Part of a small language model's weights.
Size: 4 heads of 64, 7.3M parameters.
Architecture: RMSNorm before each block, rotary positions, no biases in attention or MLP, tied embeddings, attention and MLP in parallel.
Training: a variant of SOAP for these matrices, 435M tokens, 3322 steps.
Each number is 500 + 25 x the weight over its row's rms, rounded and kept within 0 to 999. Layers, rows and columns count from 0. Numbers have three digits each. The size before them is the row's rms in percent of the matrix's.

# layer 12 attention key, 256x128, rms 0.111, rows 192-255, columns 96-127
063:477529461477476524451525480520487472456500560488463452489543475517504515518489561501513474493498
083:476529502522463520480489506465501505496516505474504471533493465511475521483525526476496504550508
075:512498501521501560483478493523504519502498539493495518499555510499452457502516478530525498500498
087:466480543479524509500508482491502497473534480558512534490501534569442521469508478477516482501498
083:478460517493539475511487487514536466479495477493475566509525510520528492542510512517526504510476
092:506520507506512515502506504527507491496546496501476534527521524529489508463442506490495491519507
083:480524497521443480469474479493477518545555468479500505520512527492473545465483498515508496518511
085:509494469481521464464524492473487520491500527432495506505484500549520487484492509492493530487494
100:536505504495449511473453481489479488485525480497540490489513505454463520491513486503486498539509
107:461485465463474486482470477503478502518563503474533487498502561520472510455497519487496499490496
083:487500482529483529458502545471491493445522510508498494559495520483490493448433484536504537562521
093:459497498471499517477504477492521494428478528490457503505454474437526479509499520512500499466535
100:508484485497517478469505485510493498533446485482507464490531493486488527512491542465486521497515
087:457486520540520484482486522554499472513506487501508497532512515498462473481500521536470502494495
094:488495471475444499472501451457502493531479510490529498502509518454485503468516517493509513485493
093:483459550520508517450501522502491454491491497531478521493447485514532468540521513480488466502516
100:503518477525527485487548518545477511506506497476480511559497487482495491493490495542505472494482
092:497516474479521519447503477562529521538522529471474481516475482507516538499534522507506485515506
097:495491524460494527525518500455544463493519525528518497472473505514566496469493481460494520479489
098:520518514490479497483469498494493529479511523493562507523501484510484521492474516458545486539509
094:481523488478479459506513502549491455442508493506482462464463489489501485478516522511530520486514
085:499474514533506523487515495509474515458549462478525488500473523521492514509488509473552528510494
099:535473483504494526482504496483529483494475517447531474493474552526470466481554485518460500477503
104:546490515515519447464475504476526483539496514485498515522518490477451510493512524493520534527534
087:509505505494516509468483490471516527530542520526541512498524517563466483518526492474518477496492
081:492508505510451537487520511494483473486507524499504481468475529451467483521505544496495513536485
086:502518526477493514505464537526500506483505483524484526462542533512503542470484476518484528472508
077:479451485511513521518501484523464549509478486522496505461508522516491464476498473497533470472515
092:503512553491514513555451476508503498482508521535453510492506498489525545473511489507509516512533
086:539508515499478472537476512533481484533497490489505440461515490431489458520502501449483550524478
085:528482522487478507480526489491465495496515507514520522478500493501508534499511533505532450512473
098:495526508501516518455502489508499505563478500501483501547514504505471498458542482490486516509505
086:536514494481491503502499475496464515520508450508496480469489490443509503525478530477511481494503
095:474465541494482494518508484482513485473521478499488549477513520510477469490523495522536493453507
101:477511469522483507529463488489528521489471509473483441465501497493568461555503495513487550479524
118:479505525517523467496493519489530499512494506520514513530515450494534534512493519503527546511542
096:456525497517512487487474494545468528505475532518461497502496510528465501505510469526462539499453
107:478483503473485483482481472506510472493518515493474506487505510494511496522513458477504503433498
101:472474484498503547463513448503465510525447520485469510488498498510493520477484470541463478486498
091:472465525483471479462515476497495480493498455532572524483516485492514482514484525509466495473515
098:532496501494539513487482536511537507488494554558470489479512522521510493470503526492522497515530
102:515501495514502486493494560503529481526503519460487507518490514518513454519548535456527474557511
099:532492520543507490497526502512500497461522540486541509484474501471483473488523489509531423510480
094:512507574516526513464463527517497515513496523515490506479488545526481454473464492506492506499472
096:478471472518533498474500498483558517511443556457531535526455510522537523504482488535458488474480
097:523483527481504498510476495494488474510531497505519516542485573519549480439540542509539470516528
095:439495500468486500473501497501532497509513468440521489455489511482477460514504519491486457531485
092:517522469509483455494506534424492517473488476485524503472476524491516464491508509494495498488479
090:483487501528515497517446505468469485529528511531526470466523482515473532436501504478457499512470
107:477501500499519523502544513503463494460532529479498506528492489521474529514554529518496477512492
095:511443522487445473495552543474471526536541467521519466498492495489463510518566456529529501503546
101:513516497512504493466500541489505492510482515491495525475480473494550472515487508502479508513542
089:521488469518447498493492500462531548495517481501530553509544484517534505452507440448525506507508
091:482468487496513508525517489506522540507487523488545494522467466524510524462521522500538533464475
092:502482517487497498475535490513508510511483491492491479533495522505509498496516483484479517502511
093:485558499476515537454515481479560484503505463496479478508541468554489492516466499488505471485565
097:509543531500512494534502544496518521502478463504512471502486527486502511495544482566472519537557
090:460501468511493503491512542523506542512541517469491525474534513486500496494491561534500499510496
093:499445492490511508498499481559513510488482532524510498517500498454513475497502479500507528487522
087:492546488515479444493492488536523485485478497490532501510495483472508505477461498524473506505524
100:499470508488536481517485502512476520559493478547514513537484500512511511457515495503533486515502
093:477476526467508479535501482529458473493537483508488539521519519483461482484497461518507500487477
093:507480532505494513504513471496533524487517492505503463485508542489483460524514484479486508484501
098:499526473468487478522494501476496495504524449500461492479454470493485518492509475468504507539499